python train.py --head_dim=64 --vocab_size=32768 --norm_eps=1e-05 --rope_fraction=0.75 --init_std_qkv=0.033 --init_std_o=0.0 --lr_head=0.00348 --warmup_steps=0 --schedule="wsd" --decay_fraction=1.0 --decay_shape="sqrt" --final_lr_fraction=0.05 --train_tokens=617900000 --steps=9429
Each number is 128 + 24 x the weight over its row's rms, rounded and kept within 0 to 255. Layers, rows and columns count from 0. The size above them is the row's rms in percent of the matrix's.

# layer 4 attention query, 512x512, rms 0.0977, rows 505-511, columns 448-511
size [104 103 101 104 107 102 107]
[[122 120  93  82 144 137 157 114  93  85 148 105  90 135 123 158 143 118 106 109 131 131 109 114 129 132 138 146  84 169 136 159 138 141 110 122 101  94 192 157 125 107 124 141 146 108 160 159 129 134 128 137 122 136 118 159  96 145 113 120 200 168 146 130]
 [159 116 123 164 122 121 123 125 114 133 138  94  77  83 110 118 172 122 132 157 135 138 110 159 185 120 144 125 153 127 150 156 137 173 127 122 155 136 102 126 101 152 114  97 116 131  98 186 101 140 108 150 153 129 105  95  64 109 141 138 122 125 125 159]
 [ 90 133 138 152 109 133 178 115  97 114 152 124 117 163 165 126 146 129 165 125 104 119 106 150 181 126 163 145 134 122 124  65 128 117 127 127 139  82 150 118 129 146 132 169 120 109 180 146 137  71 145 155 105 163 157 118 115 100 130 129  97 176  89 158]
 [159 138  91 121 147 121 124 111 160 138 118 114 133 116 103 132 144 183 106 126 125 130 126 106 120 119  63 171 133 110 107  85 103  80 114 145  84 124  90 126 129 139 156  91 128 145 110 115 137 111 118 131 143  89 155 200 167 142 101 177 148  75  94  89]
 [173 128 120 141 130 131 106 105 133 163 115 157  88 141 144 124 144 170 156 112 112 123 107 113 140 105 157 131 138 171 106 106 104 124  99 123 155 146 126  86 175 179 134 139 145 137 144 103 152 132 172 157 144 120 153 139 101 142 122 136 157 164 164 124]
 [160 141 135 119 141 125 103 114  90 145 140 123 141 129 183 158 188 140  93 181 105 127 145 134 124 151 153  93 138 135 114 140 110 119 130  77 153 127 135 141 139 102 167 171 181 114 165 126 162 139 151 157 144 134 131 160 163 149 122 156 112 165 123 168]
 [139  97 119 156 123 156 136 166 121 142 113 160 127 148 124 127 142 100 141 138 112 138 117 137 104 172 145 151 119 127 164 124 107 108 130  89 120 124 132  99 142 107 136 132 136 166 118  96 100 157 159 135 118 107 153 132 145 101 124 122 145 188 113 121]]
# layer 4 attention key, 512x512, rms 0.0976, rows 505-511, columns 448-511
size [107 107 112 108 108 104 107]
[[148 143  83 107 110 134 142 142 120 139 130 105 125 137 161 148 145  96 110 115 139 148  98 127 101 147 144 151 151 168 135 146 142 151 123 121 153 122 124 154 163 119 135 162 125 114 171 172 112 154 142  94 168 119 166 121 135 111 144 136 144 128 140 116]
 [110 135 150 156  88 127 110 121 156 136 141 117 118 151 122  65  94 111 126 163 164 133 128 159 178 123 126 117 137 103 146 161 145 123 171 117 124 160 121 144 143 130 154 171 133 123 128 123 126 157 112 115 161  84 117 133  52  93 114 109 119 108 134 137]
 [120 139 141 160 123 131 109  93 132 103  84 116 127 140 143  94 151 175 111 143 118 137 123 145 135 119 147 133 145 114 125  73 147 111 112 121 112 131 194 143  74 155 145  95 101 118  95 160 149 141 156 110 133 137 108 126 127 125 128 145 130 125 100 130]
 [ 98  85 111 130 113 137 155 120  89 103 118 105 121  88 106 169 144 126  99 157 142 153 126 125 108  91 140 132 125 144 148  86 148 130 125 140 123 135  49  99 110 150 128 132 138 133 153  92 110  94 102 157  92 126 155 121 122 125 120 113 132 147 139 107]
 [ 91 130 136 106 118  90 156 119 119 125 115  96 121 117 130  97 156 203 131 104 126 137 136 138 118 107 119 134 148 155 143 148 143 160 139 187 120 105  80 146 132 139 123 135 119 101 172 143 148 152 163 120 131 153 121 147  77 101 122 133 150 147 127 144]
 [127 125 129 157 156 124 128 122 144 136 120  74 119 134 172 129 144 155 136 150 133 105 106 108 146 119  99 141 144  97 133 140 127 117 132 107 156 148 129 138 122  68 158 126 157 137 118 110 106 151 137 102 135 135 162 111 137 154 144 108 120 123 146 131]
 [103 113 111 130 138 134 136 124 145 139 107 146 120 119 132 141 135  91  93 182 151 111 135 164  85 127 114 139 140 143 113  98 139 158 157  88 157 161 128  98 141 140 116  79 102  93 158 181 161 142 176 160 140 137  86 138 116 136 126 137 127 134 155 136]]
# layer 4 attention value, 512x512, rms 0.112, rows 448-493, columns 448-511
size [ 99  92 115  95  88  89  96 103  97 109  86 101 101  93 102  96 103  99 107 100  97  95  93  99  90  98  93 102  98 101  94 118  95 106  97 108  98  97 108  91  89  96  94 102  86 103]
[[117 111 118  98 137 119 144 105 158 144 127 105 115 181 149 102 141 124 192 167 101 135 122 111 118 137 151  99 130 152 111 131 127 119  90 115 166 180 112  84 135 113 120 153 127 138 140 110 145 113 127 112 143 104 168  92  89 168 128 111 161 142 148 121]
 [ 91 122 182 133 145 138 113 131 162 130 103 108 152 136 191 145 128 135 127 119 176 146 163 117  97 161 106 119 115  98 113 129 129 146 121 112 101 124 116 143 147 162 103 137 107 103  96 103 117 119 142 130 150 174 164 168  88 146 153 170 139 139 141 103]
 [138 106 108 154 111 141 159 171 141 151  84 150 110 170 116 126 113 108  90 131 124 106 116  99 108 120 109 148 125 153 170 114 127 173  97 148  93  84 120  88 157 156 126 195 107 136 106 112 108 160 154 112 125 137  75 114 141 106 100  98 138 140 111  89]
 [148 113 143 115 107 103 154 109 120 163 157 136 112 162 141 131 116 120 131 124 171 141 138  94 146 128 154 137 150 152 122 121 111 139 132 160 101 146 151 127 126 165 109 124 113 108  89  93 146 106 140 119 153 138 136 207 151 148 114 164 147 166 145 152]
 [119 121 117 113 117 124 151  37 128 176  98  75 124 131 117 170 161 121 152 103 139 145 143 122 124 161 133  99 151  80 109 137 151 140 118 103 119 118 121 107 147 177  99 132 146 203 148 110 171  97 187 128  99 129 163 115 124  92  99 146 128 192 130 133]
 [133 145 147  96 138  88 138 128 114  96 145  93 104 154 111 120  90 125 135 115 107 107 127 163 121  89 123 111 173 146 105 125 118 123 145 111 141 111  93 139 120 122 122 134 111 162 167 159 123 124 149 120 139 112 116 116 147 144 112  93  96 141 103 136]
 [133 144 166 165 142  69 170 156 120  89 108 109  58 144 135 153 138 130 136 121 114 169 139 120 135 139 190 113 166 132 110 100 131  61 119 120 136 146 131 134 126 139 172 149 100 125 178 167 137 131 136 104  98 134 142  96 105 146 141 120  65 143 102 128]
 [ 78 158 109 144 106 146 139 176 151 139  84 154 173 103 177 147 124 165 138  99 132 168 168 133  96 133 112 153 109 134 138  62 157 144  92  87 178 154 166 120 149 150 159 125 117  64 138 151 143 132 104 110  95 132 159  94 145 142 110 129 131 122 131 120]
 [135 115 107 136  98 122 113 127 135 106 151 143 142 112 136 123 100 116 138 111 121  88 142 122 173 152 140 130 131 159 131 139 106 144 109 106 154  88 133 145 170 113 101 126 123 125 148 132 120 122 137 129 172 157  69 159 134  85 119 148 136 121 117  87]
 [159 174 177 101 156 119 120 162 179 121 131 135 154 174 106 132 159 113 150 143 128  95  95 139 164 115 127 150 129  93 104 143 153 114 124  89 128 125 117 155 119  99 114 123  95 137 129 108 106  90 101 125 100 126 155 127 132 146 127 118 111 105 141 105]
 [138 130 123  62 130 150 100  99 123 155 137 138 108 133 127 109 108 119 145 147 131 142 103 101  86  95 159 149  96 130 138 107 120 127 142 151 145 145 111  93  90 143 105 109 136  65 155 126 174 144 140 135 138 102  91 134 120  85 128 132 101 108  95 128]
 [118 177 136 122 134 117 108 139 112 120 144 124  89 133 116 151 127 166 158 132 113 134 114 166 110 131 142 124 156 151  87  96 111 107 121 153 117  79 147 143 105 116  95  83  72 111  99 106 164  97  69 128 133 184 153 132 127 107 120 122 139 129 104 114]
 [174 110  97 143 151 130 140 124  90 155 105 146 165 113  95  99 148 134 125  94 167  89 136 154 139 149 135 146 100  98 146 144 110 121 134 148 121 115 128 138 100 117 121  99 187 145 108 144 152 149 110 145 122 127 126  79  99 108  97 160  91 143 142  97]
 [107 124  86 155 136 124 148 172 116 118 131 147 134 106 143 120 133 119 150  87 127 100 127 115 112 125 126 105 112  83 188 156 166 130 129 144 126 100 111 124 142 133 121 128 157 154 145 117  85 175 155 149 119 136 177 132 104 138 146  82 144 154 122 132]
 [130  77 127 115 169  87  83  86 125 111 121 142 110 112 151 159 137 129 132  76 164 178 117  91 116  99 116 134 118 126 113 138 133 153 140 130  82 106 109 131 149 132 136 173 137 136 112 145 135 107 102 159 133 175 125  40  77 136 134 137 127 140 136 158]
 [125 116 111 144 153 121 118 125 145 121 135 122 119 133 149 137  96 127 106 129 127 111  85 142 138 137 162 134 125 141 120 116 135  73 150 154 110 112 124 154 117 102 123 116 127 142 106 128 102 109 100 106 104 134 119 104 153 158 118 119 142  57  82 128]
 [128 141  79  59 118 148 128 103 130 173 168 126 112 108 143  59 125  97 133 125 132  67 104 122 121  83 106  90 135 145 146  86 160 134 147 135 155 117 141 162 146 148 127 157 130 101 129 137 120 159  98 132 140 114 123  98 140 189 131 115 135 104 131 131]
 [122 136 154 132 114 101 105 122 148 151 128 164 161 108 148  98 122 139 136 125 121 173 119 143  82 122 116 181  91 125  83  98 170 159 115  98  92 121 104 158 149 128 150 137 140 128 137 170 162 125 135 152 109 143 102 180 131  98 115 115 167 125 132 155]
 [107 167 114 117 160 101 169 114  91 105 127 111 127 168 120 127 135 176 122 138 133 112 118 135 157 126 138 113 145 142 114 110 135 106 145 135 108 120 112 106 126 122 135 160 121 104 175 149 101 113 114 112 108 126 149  94 133 129 123 100  65 113 119 107]
 [121 142 118  91 123 154 148 116 144  94 104 182 106 121 140  97 114  84 115 116 120 113 145 114 150 125 138 138 151 105 107 116  99 144 102 146 141 131 135 133 120  89 146 150 156 167 137 114 126 110 135 128 102 154 146 131 134 141 115 112 103  93 156  84]
 [158 153 114  92 114  83 119  77  86 114  93 144 122 140 138 107 153 107 142 112 139 135 119 137 141 134 102 145 140 156  80 102 170 116 134 117 112 140 130 133 142 145 144 190 146 131 150  87 107 108 107 148 105 136 127 128 122  98 116  80 139 132 152  99]
 [121 106  79  84 119 129 123 145 144 176 174 172  94 160 141 133 119 135 114 154  98 129 107 108 128  97 111 159  90 175 125 158  96 152 104 110 100 167 109  84 142 127 130 112 162 132  82 138 125 128 147 131 124 157 126 119 109 124 127 183 161 138 144 101]
 [127 146 165 117  95 130 135  60  94 102 134 115 142 140 136 112 117 140  88 172 138 150  91 151 130 135 167 160 172  90 157  68 115 151 152 151 131 102 136 112 104 152 137 104 140 153 173 136 127 128 144 180 119 180 107 116 148 110 133 185  93 124 134 109]
 [131 111 123 148 172 131  92 156 114  87 121 140 126  72 126  82 138 121 137 162 141 132  89 173 134 145  96 165 110 136 102 110 128 109 170  85  68 118 139 151 152  95 113 101 155 137 129  99 172 108 112 109 110 144 170 102 101 118 119 130 145 118 133 138]
 [104 104 125 108 116 203 130 172 140 149 147 128 171 117 106 164 117 116 165 139 148 115 168 116 123 103 161 150  92 105 143 130  91 168 121 129 103 125 110  94  79 105 111 100 151 113 156 122 114 105 117 149 104 148  97 148 134 125 153 102 133 125 117 139]
 [114 132 121 103 136 156 135 123 127 158 149 140 133 172 131 163 143 146 139 127 140 126 111 156  91 111 102 135 119 116 185 132 115 143 117  98 108 140 141 147 175 153 131 134 116 143 137 132 151 120 122 105 101 181 173 123  96 142 101 132 147 132 149 156]
 [149 154 164 131 147 130 104 117 154 128 143 130  97 119 132 106  92 122 105 102 118 174 115 134 119 160 153 156 104 137 161 143  94 137 128 148  84 121 124 137 106 135 125 155 127 108 106  88 106 133 138 139 157 166 124 141 146 119 124 124 146 153 126 134]
 [150 146 171 120 129 144 164 138 130 120 124 148 126  85 157 125 121 116 130 145 121 154 120 138  71 119 155 135 123 127 177 160 143 114 133 147 149 115 129 135 154 113 182 136 120 100 164 120 132 128 141 105 101 107 122 140 130 182 102 136 130 162 136 131]
 [114 144 118  84 123 166 128 114 157 163  94 146 103 149 143 112 133  85  85 177 129 112 148  81  73 126 154 142  91 150  92 146 158  97 132 163  96 142 126 127  72 140 125 126 137 106 173 111 147 128 124 130 137 149 126  64 107 132 110  92 135 103 109  91]
 [102 173 153 133 104 140 137 128 122 111 156 156  92 152 144 119 125  78 147 115 135 146 170 175 127 146 131 154 167 140 176 110 120 153 129  89 119 126 142 151 119 130  91 108 149 132 119 112 104 113 142  97 145 109 105 162  93 139 136 145 125 159 133 136]
 [114 116 127 133 113 111 110 125 148 122  90 153 130 164 146 115 159 167 126 142  97 117 155 143 132 134 171 133 143 137 110 139 131 156  87 112 112 152 130 167 130 106 100 146 137 162 139 134 160 144 106 181 137  83 177 165 158 127 132 133  93 141 131 117]
 [149 118 100  74 132 109 107 109 118 121 174 110 129 160 110 126 120 125 128 141 117 120  99 131  95 136 167 104 121 149 114 112 130 138 123 106 128  92 148 126 110 168 102 136 162 117  90 107 108 120 133 147 152  90 144 109 105 123 141 135 171 118 149 126]
 [134 109 117 135 121 154 156 127 112 103 158 157 129 162 139  74  63 140 108 141 166 113 121  85 159 146  90 154 177 124 116 125 138 147 143 132 169 163 124  97 152 102 120 155 178 104 145 136 128 108 153 154 123 151 120 131  72 134 122 101 170 131 149 115]
 [150 121 110 127 101 145 172 138 116 126 141 140 152 135 100 154 131 135  85 107 134 168 142 128 117 160 109 133  70  94 139 166 133 138 146 147 126 123 123 162 114 147  90 109 166 117 119 114 165 149 154 162 100 130  89 157 111 107 110 186 122 137 107 137]
 [104 117 135 120 134 129 111 156 140 101 145 141 153 132 186  80  99 153 142 118 180 165 155 150 164 133 104  75  92 148 139 132 124 111 108 158  96 196  73 122 123 113  76 107  90 129  92 146  95 152 130 118 152 141 165 179 130 125 166 127 152 139 113 160]
 [113 147  98 112 162 167 135 126 139 138 140 141 143 126  82 122 152 118 136 197 126  77 119 159  82 122 170 155 155  98 141 119 133 117 148 116 170 133 101 116 146 111 135 120 133 121  91 129 128 123 109 148 162 111 151 117  79 142 172 173 123 138  98  97]
 [126 120 111 127 127 119 148 155 114 116 125 124 111 146 118  97 131 108 127 116 146 118  95 155  79  74  99 135 125 104 103 119 150 119 112 123 146 111 110  93  81 140  71 157 162 151  95 185 116  95 152 115 130 180 123 122  96  97 186 132 156 170 107 122]
 [126 140 165 172 124 128 112 149 114 123 109 118 152 142 144 116 127 122 140 155 142 136 107  65 137 119 139 100 142 112 163 135 127  94 128 110 136 139 140 138 167 137 112 119 123 120 126  97  96 131 130 107  74 111 165  59 137 105 124 150 113 118  83 125]
 [118 132 186 110 104 147 192 154 132 135 154 180 180 136 133 123 134 158 153 143 111 131 114 138 102 128 107 152 133 106 116 161 121 178 118 158 172 214 105 184 152 142 101 131 135 140 144 114 158 159  93 144 111 142 105 113 107 133 134 155  69  89 138 142]
 [162 126 127 153 146 101 123  87 140 112 121 121 106 137  78  90 130  95 193  81 165 119 144 103  87 139 122  90 161 153 156  98 130 159 153 135 156 129 145 101 119 138 172 139 153  99 131 127 127 105 139 143 164 136 148 180 142 135 128 157 112 106 150 124]
 [101 132 135 137  81 131 120 141 164 130 170 114 116 138 130 102 162 127 131 159 130 140 152 122 122 129 137 119 164  94 101 122 160 138 156 133 108 150 129 119 115 126 127 131 111 126 137 122 143 103  96 130 124 141 131 150 142 138 117 156 101 106 153 128]
 [106 152 104 115 148 139 154 129 149 143 158 133 114 130 107 100  81 123 105 130  96 131 128 138 173 109 134 105 121  85 112 106 159 147 135 124 150 129  75 120 135  93 143 167 151  99 108 128 119 119 112 132 150  81 171 115 105 122 111 100 156 115 125 118]
 [ 84 113  98 115 135 101 110 133 134  95 131 109 112  99 120 126 111 124 134 166  92 128 158 144 112 140  65 142 104 155 132 134 132  97 123 163 181 147  78  91 136 128  75  97 141 133 179 108 106 133 105 169 119 107 101 125  96 104 129  86  97 140 124 124]
 [143 157 134 101 109  97 133 107 125 145 133 141  90  75 122 123 139 133 121 131 174 138 101 121 138 143 103 177 104 136 124 115 115 140 143 142 108 114 148 150 143 147 116 152  93 115 113 138 121 129  92 104 170 133 142 101  96 147 130 102  96 124 166 142]
 [121 143 139 140 135 144 119 109 131 143 141 150  86 118 137 130 130 115 106 121 141 118 115  92 113 137 138 155  93 153 109 164  91 128 176 127 173 123 114 140 123 167 128 116 113 173 145 111 116 142 164 139 156  80 134 135 113  74 138 151 140 126 127 126]
 [131 130 158 166 136 140 139 143 126 159 122 117 149 188 170 141 141 125 121 129 126 156 161 127  98  88 153 122 132 129 118 129 115 140 125 155 115  92  86 122 159 112 123 154 119 137 152 122 135 147 123 147 199 194 141 121 105 155 163 129 105 106 123 139]]
# layer 4 attention output (transposed), 512x512, rms 0.0712, rows 448-492, columns 448-511
size [ 95  92 110  98  92  93  96 105 100 106  91 102  98  97 102 102 102 103 110 102  99 102  91  99  95  98  95 100  99  99  97 112  98 101  95 108  95  95 103  97  94  96  95 104  88]
[[136 113 195 116 125 111 148 148  78 163 138 121 123 103 129 126 139 154  97 114 112 131 130 122 138 133  69 125 129 116 118  92 151 116 134 149 156 109 152 150 179 112 170 124 190 104 130 136 109 142  99 107 146 139  82 134 152 142 108 141 112 148 125 125]
 [136 129  86 131  87 143 148  90 153 113 131 148  85 155 125 126  83  87 165 105 105  73 125 128 120 162 124 174 160 151 122 113 114 113 130 124 157 138 135  59 103 161  94 129 117 153 110 132 164  89 249 153 116 132 114 110 139 140 139 109 117  78 130 133]
 [149 133 131  80 133 121 115 154 122 147 113 123  85 120 122 113  81 145 131 169  95 119 120 111 120 180 137 157 134 158 112 170 122 126 115  86 158  80 137 100 107 133 123 115 150 148  91  74 143  90 158 126 141 117 175 137  61 131  99 140  75 137 116  97]
 [132 124 131 119 127  91  70 124 126 128 152 136 176 115 155 134 129 115 120  91 151 110 125 163  96  86 120  73 100 103 123 168  93 148 172 109 115 170 139 143 124 104 136 181 125 117 135 140 162  83 152 158  89  79 111 105  93 103 148 111 115 127 137  86]
 [134 114 169 134 111 132 119 161 137  97 133 124 165 116 151  90 119 115  94 134 136 108  87 123 120 164 115 157 141 160 135 116 135 105 147 104 162  74 149  97 131 124 123  90 148 109 117 111  91 121 191 110 136 102 132 123 119 111 127 128 167 100 173 151]
 [138 120 127 161 158 146 162 121  85 132 111 113 125 110 135 117 119 109 123 105  87 206 130 152  83 124 121 114 144 144 128 143 136 139 141 113 146 123 140 148 136 158  91 146 147 143 122 102 124 142 131 117 133 108  96 108 141 156 148 132 151 137 178 152]
 [115 135 146 114 104 169  97 153 122 163  89 132 117 122 122 141 151 168 150 131 110  86 139 105 107 103  92 117  89 128 107  96 125 173 133  81 138 107 125 164 135 120 129 121 124 145 110 120  95 135  72  97  75  93 108 165 177  98  79 155 162 120 113 133]
 [109  97 152 121 114  58 133  86 123  80 171  87 110 165 131 142 141 119 124 140 126  70 162 122 134 119 104 131 152 118 132 149 155 148 143 112 106 176 106 128 162 101 138 105 134 141 136 131 145 116 113 148 109 130 115 157  73 147 128 128 133 140 121 154]
 [160 152 135 119 147  82 159 103 112 135 102 140 111 139 140  99  95 121 121 149 136 158  91 120 125 133 153 121 126 110  89 146 111 128 123 112 145 131 116 103 129 124  98 143 111 115 115 122 142 117 178 153 145 144 133 138 139 123 122 106 132 143 144 129]
 [139 109  91 130 154 122 177 142 119 142 147 136 117 107 130 170 120 133 138 160  78 125 116 123 100 159 119 118 126 116 144 125 145 137 138 156  99 156 123 136 134 122 140 162  99 119 173 102 145 127 149 147  97 134 189 120 112 158 116 141  96 107 106 123]
 [110 130  87 158 134 110 167 152 143 152 129 147 128 147 163 130 135 141 138 103 174 113 116 112 152 104  83 129 146  63 150 147 117 150  82 120 111 150 130 103 137 114 114 181 107  98  81 118 162 124  50 128 149 102  85 129 169 152 132 102  81 141 154  99]
 [156 149 152 119 157 110 104 128 107 135 123 134 173 157 125 133 118 140 131 149 174 114 140 108 147 126  91 151 147 134  97 115 156 126  92  90  98 131  92 200 111 138 147 146 104 131 161  72  82 119 122 125 135 109  92 117  90 149  91 122 116 127 135  95]
 [121 116 159 109 113 152 102 145 114 128  80 115 125 134 137 126  97 138 107 121 128 104 117 112 138 111 131  99 132 108  89 107 138 147 120 127 103 154  90  99 156 121 159 101 155 114 111 144 118 126 188  80 176 138 142 116 126 120 106 176 176 128 112  90]
 [166  96 123  85 103 169 145 131 129 135 134 126 139 110 157 154 140 118 117 182 143 109 148 178 134 131 105 115 149 118 109  72 141 139 120  80 171 127 135 136 122 118 132  83 119 118 155  92 119 139 123 107 129 115 133 150  85 109 133 104  97 125 129 121]
 [103 131 150 121 151 129 132 122  96 163 127 147 151  86 109  90 115 170 122 116 103 119 122 112 154 125 114 119 140 179 122 124 163 145 126 114 127  93 169 146 101 137 134 160 114 163 148 102 133 156 124  82  94 116  94 159 159  97 157 121 151 111 129 123]
 [127 149 172 124 134 119  97 124 132 167 161 118 153 138 107 122 118 106 137 108  88 142 111 133 155 119 169 125 141 141 117 143 131 137 134 156 126 154 109 136 176 130 139 117 102 163 144 124 152 132 182 155 128 120 120 122  72 106 123 158 155 170 181 133]
 [124 150 126 110 130 156 165 118 111  99 167 191 138 135  91 108 181 158 136 116 130 129 135 116  85 130 137 154 143 129  86 133 133 125 127 123  95 110 127 113 139 112 135 173 154 158 140 117 146 136 117  99 117 105 137 104 110 131 115 124  83 144 116 155]
 [119 115 121 121 123 130  96 121 117 101 161 147 141 134 144 155 122 118 146 132 122 114 149 133 156 143 134 150 115 101 132 122  98 147 147 114 119 122 155 147 132 100 110 131 124 123 131 173 146 121 136 119 120 120 132 186 116 161  96 133 113 109 138  77]
 [ 80 111 148 135 101 139 158 141 148 158 119 114 113  87 123 140 113 115 143 121 152 108 110 131 138 114 112 158 125 149 110 105 114 157 122 126 140 138 102  82 137 127 173 164 105 134 124 151 133 124 137 131  92 167 134 134 173 144  86 158 134 127 133 160]
 [ 99 147 132 139 175 110 122  89 134 144 117  95 163 118 143 106  96 168 149 126 121 125 126 140 141 105 152 104 138 126 159 151 173 112 190 161 147 112 136 124 105 121 145 136 111 112 130 116 108 106 121 110 165 143 174 170 117 128 139 122 135 134  97 121]
 [ 88 164 143 129 106 141 120 171 139 147 166 119 124 103 128 111 151 129 129 167 116  89 163 162 101 142  85 123 141 105 156 133  96 117 129  97 119 141 160 122 115 132 158 135 143 140 143 104  99 124  92 153 112 156 159 141 105 155  51 112 147 132 143 124]
 [124 144 121 106 144 171 130 109 154 117 101 139 123  87 129 113 126 145 130 127 152 138 182 160 155 149 104  93 143 136 127 115 130 137 139 119 113 129 129 175 119 107 130 175 126 129 131 140 133 141 148 114 133 109 120 103 142 105 139 141 103 110 104 145]
 [147 128 138  94 122 127 113 123 135 147 118 127  91 146 118 123 118  69 107 122 122 110 135 109 120 128 153 127 140 125 127 138  83 131 185  77 116 127 116 138 115  92 117 120 143 160 107 138 115 159 109 186 133 137 163 108 170 115 109  72 148 111 100 110]
 [137 126  99  97 164 120 146 136 159  98 138 142 148 101 128 152 167  82 112 111 132  91 154  89 112 172 131 137 143 119 150 140 118 159  99 121 118 122 161 106 111 122 130 132 133 101 121 119 126 123  97 140 158 115 107 150 167 156 135  71 106 141  87 148]
 [102 164 151  96 130 132 125 100 148 132 154  75 115 112 137 103 107 157 121 156 114  99 107 167 105 143 150 132 134 116 140 128 159 114 121 125 137 100 105 164 150  95 119 152  87 101 104 153 131 130 115 140 171 126 160 169 130 140 181 112 123 117 134 128]
 [170 129 117 136  93 111  88 157 154 144 129 146 132 119 137 146 107 101  86 132 162 110 112 149 166 107 140 180 148 167  79 114 152 148 126 178 133 124 111 134 133 122 104  98 148 118 109 119 104 155  90 110 165 126 141  96 182 134 112 137 132  80 151 100]
 [144  98 123  96 108 108 118 119 101 114 107 128 146 137 171 132 138  80 140 156 170  99 112 152 174 113 135  85 141  92 131 116 109 112 104  96 148 138 107 136 147 120 133  70 135 165 155 115 120 158 179 139 111 149 124 117  86 147 145 133 106 115 157 147]
 [117 125 136  80 120 156 114 111  82 178 143 151  94 175 113 104 145 198 145 123 163 120 135 144 124 128  95 140 126 135 150 115 117 140 123 137 155 116 142 126 115 165 119  74 139 111 114 120 134 125 110 174 108 126 107 153 132  93 130 128 116 121  94 148]
 [122 128 112 149 120 120  96 123  94 147 121  97 106 144 157 111 110 106 142 138 112 149 106 163 183 165 141 107 139 138 119 122 107 103 153 136 121 150 117 153 154 133 158  78 146 112 111 141 130 104  93 148 127 104 129 145 106 130  97 208 107 144 123 106]
 [133 113  83 147 121 107 112 102 163 110 135  97 111  93 125 176 163 163 130 116 148 123 157 105 134 119 179 132 136  96 141 130  95 128 109 152 159 126 114 147 138 144 128 132 150 134 146 153 153 136 118 148 106 143 120 114 125 126 137 137 127 111 141 123]
 [107 128 121 106 152 129 164 132 114 135 122 134 131 127 109 126 172 100 121  90 124 136 136 131 150 135 116 156 144 135 138 107 136 123 107 133 153 179 125 106 148 157 165  98 122  94 126 117 130 165 134 111 117  75 125 128  98 151  96 116 128 109 132 139]
 [133 102 116 165 111 155 166  83 105 175 137 160 115 101 105 138 123 124 105 100 147 133  90 137 121 180 123 154 165 124 112 134  91 137 134 123 117 138 114 160 148 104 144 163 141 127 116 153 127 122 149 147 140 124 134 144 158 133 162 104 133  88  74 114]
 [124 140 145 111 166 132 127 114 106 145 126 176 144  99 154 157 176 133 163 131 113 131 103 124  97 133  97 117 131 112 165 165 137 115 118 127 142 140  94 161 103 133 147 139 143 128 145 166 134 109 140 107 103 143 109 143 182 141 150 101 108 119 106 102]
 [ 77 150 135 109 164 157 130 132 132 119 145 175 170 116 165 146  91 117 152 181 139 134 146 114 144  95 140 137 152 115 151 112 112 131 131 103 123 166 151 170 102 130 152 123 100 158  48 147 123 130 114 110 189 171 132 100 103 139 121 139 119 132 151 119]
 [120 121 127  95 135 189 162  95 115 123 116 132  97 133 118 127 138 143 152 145 133  97  99 108 143 123 115 146 160 142 139 111 132 141 129 103 119  90 130 103 125 104 133 137  99  94 123  91 154  69  88 134 130 137 131 132 117 124 114 141 150 132 140 127]
 [124 130 124  70 129  96 156  99 102 130 145 111 154  95 126 153 115 135 165  88 143 173 140 118 141 161 128 117 128 113  93  93  71 145 132 136 127 147 124 173 133 155 159 143  89 121 161 135 116 106 150 148 159 137 120 127 143 116 136 107 131 139 135 132]
 [153 143 145 118 136 103 128 111  84 138  94 113 125 119 115 147  93 134 117 145 142 158 149  77 123 134 132 160 108 145 137 120 182 125 154 124 138 104 120 111 123  83 182 129 152 156 134 119 138 147 152 141 151 135 171 126 153 136  74 131 153  87 110 149]
 [170 132 131 160 120 110 182 161 100 159 144 141  85 129  97 146 122 125  74 113 142  63 162 137 111 112 110 119 104 125 137 126 156 135 114 162 149 162 141 115 134  91 121 135 143 143  88 117 131 127 159  80 148 117 114 132 101 161 122  97 128 131 172 129]
 [121 115 108 106 125 112 138 147 184 129 131  85 124 134  95 134 172 112 133  89 152 111  93 103 147 146 104 155 136 101 118 143 167 120 151 142 106 170 187 110 124  96 154 154 130 104 124 152 153 144  80 146 144 130 113 123 126 108 141 131 143 110 144 115]
 [112 125 118  95 118 119 164 158  81 134 129 124 116 147 155 127 148 141 134 135 152  97  98 141 155 102 100 159  87 138  73 161 109 124 113 128 102  90 102 137 162 120 144 189 130 130 107 130  69 131 117 114  88 114 113 133 134 151 126 120 151 166 120  97]
 [148 121 144 125 149 104 116 130 131 134 141 139 120 100 118 132 131 123 141 121 122 128 158 144 136  87 148 121 133 116 113  82  90 138 157 139  91 107 141 138  95 115 154 151 123 126 119 168 117 100  99 146 145 148  86 131 139 181  86 149 122 111 137 107]
 [166 112 128 140 123 121 114 103 125 109 110 129 150 158 132 106 167 136 114 115  95 154 131 101 144 126 146 121 127 133 186  78 100 141 121 178 179 100 143  94 114 128 154 130  73 128 131 117 149 176  98 151 136 133  97 111 163 152 147 134  95 163 141 122]
 [ 88 116 153 155 113 154 169 115 110 118 155 141 157 113 116 109 109 162 127 162  95 118 123  69 115 134 127  97 122 101 111 134 123 107 147 134 120 123 113 110 130 124  96 105  69 117 126 113  91 122 149 127 136 131 150 103 153 141 122 120 200 115 166  93]
 [153 140 122 170 158 134 136 163  71 125 136 111 132 115 108 123 136 158 131 127 191 149 145 125 101  87 125 125 165 114 118 146 117 135  80 123 194 126 126 150 106  98 145 106 213 159  87 140 114 102 112 116 132 116 121 145 115 144 152 120 179 148 112 126]
 [133 117 156 111  68 124 118 154 122 115 129 144 164 128 123 127 114 126 154 160 133 136 128  92 160 142 147 141 172 127  99 102 174 138 165 112 149 134 175 111 147 121  84  92 125 111 109 123 127 125 246 122 109 174 102 144 123 139 149 150 122 115 175 116]]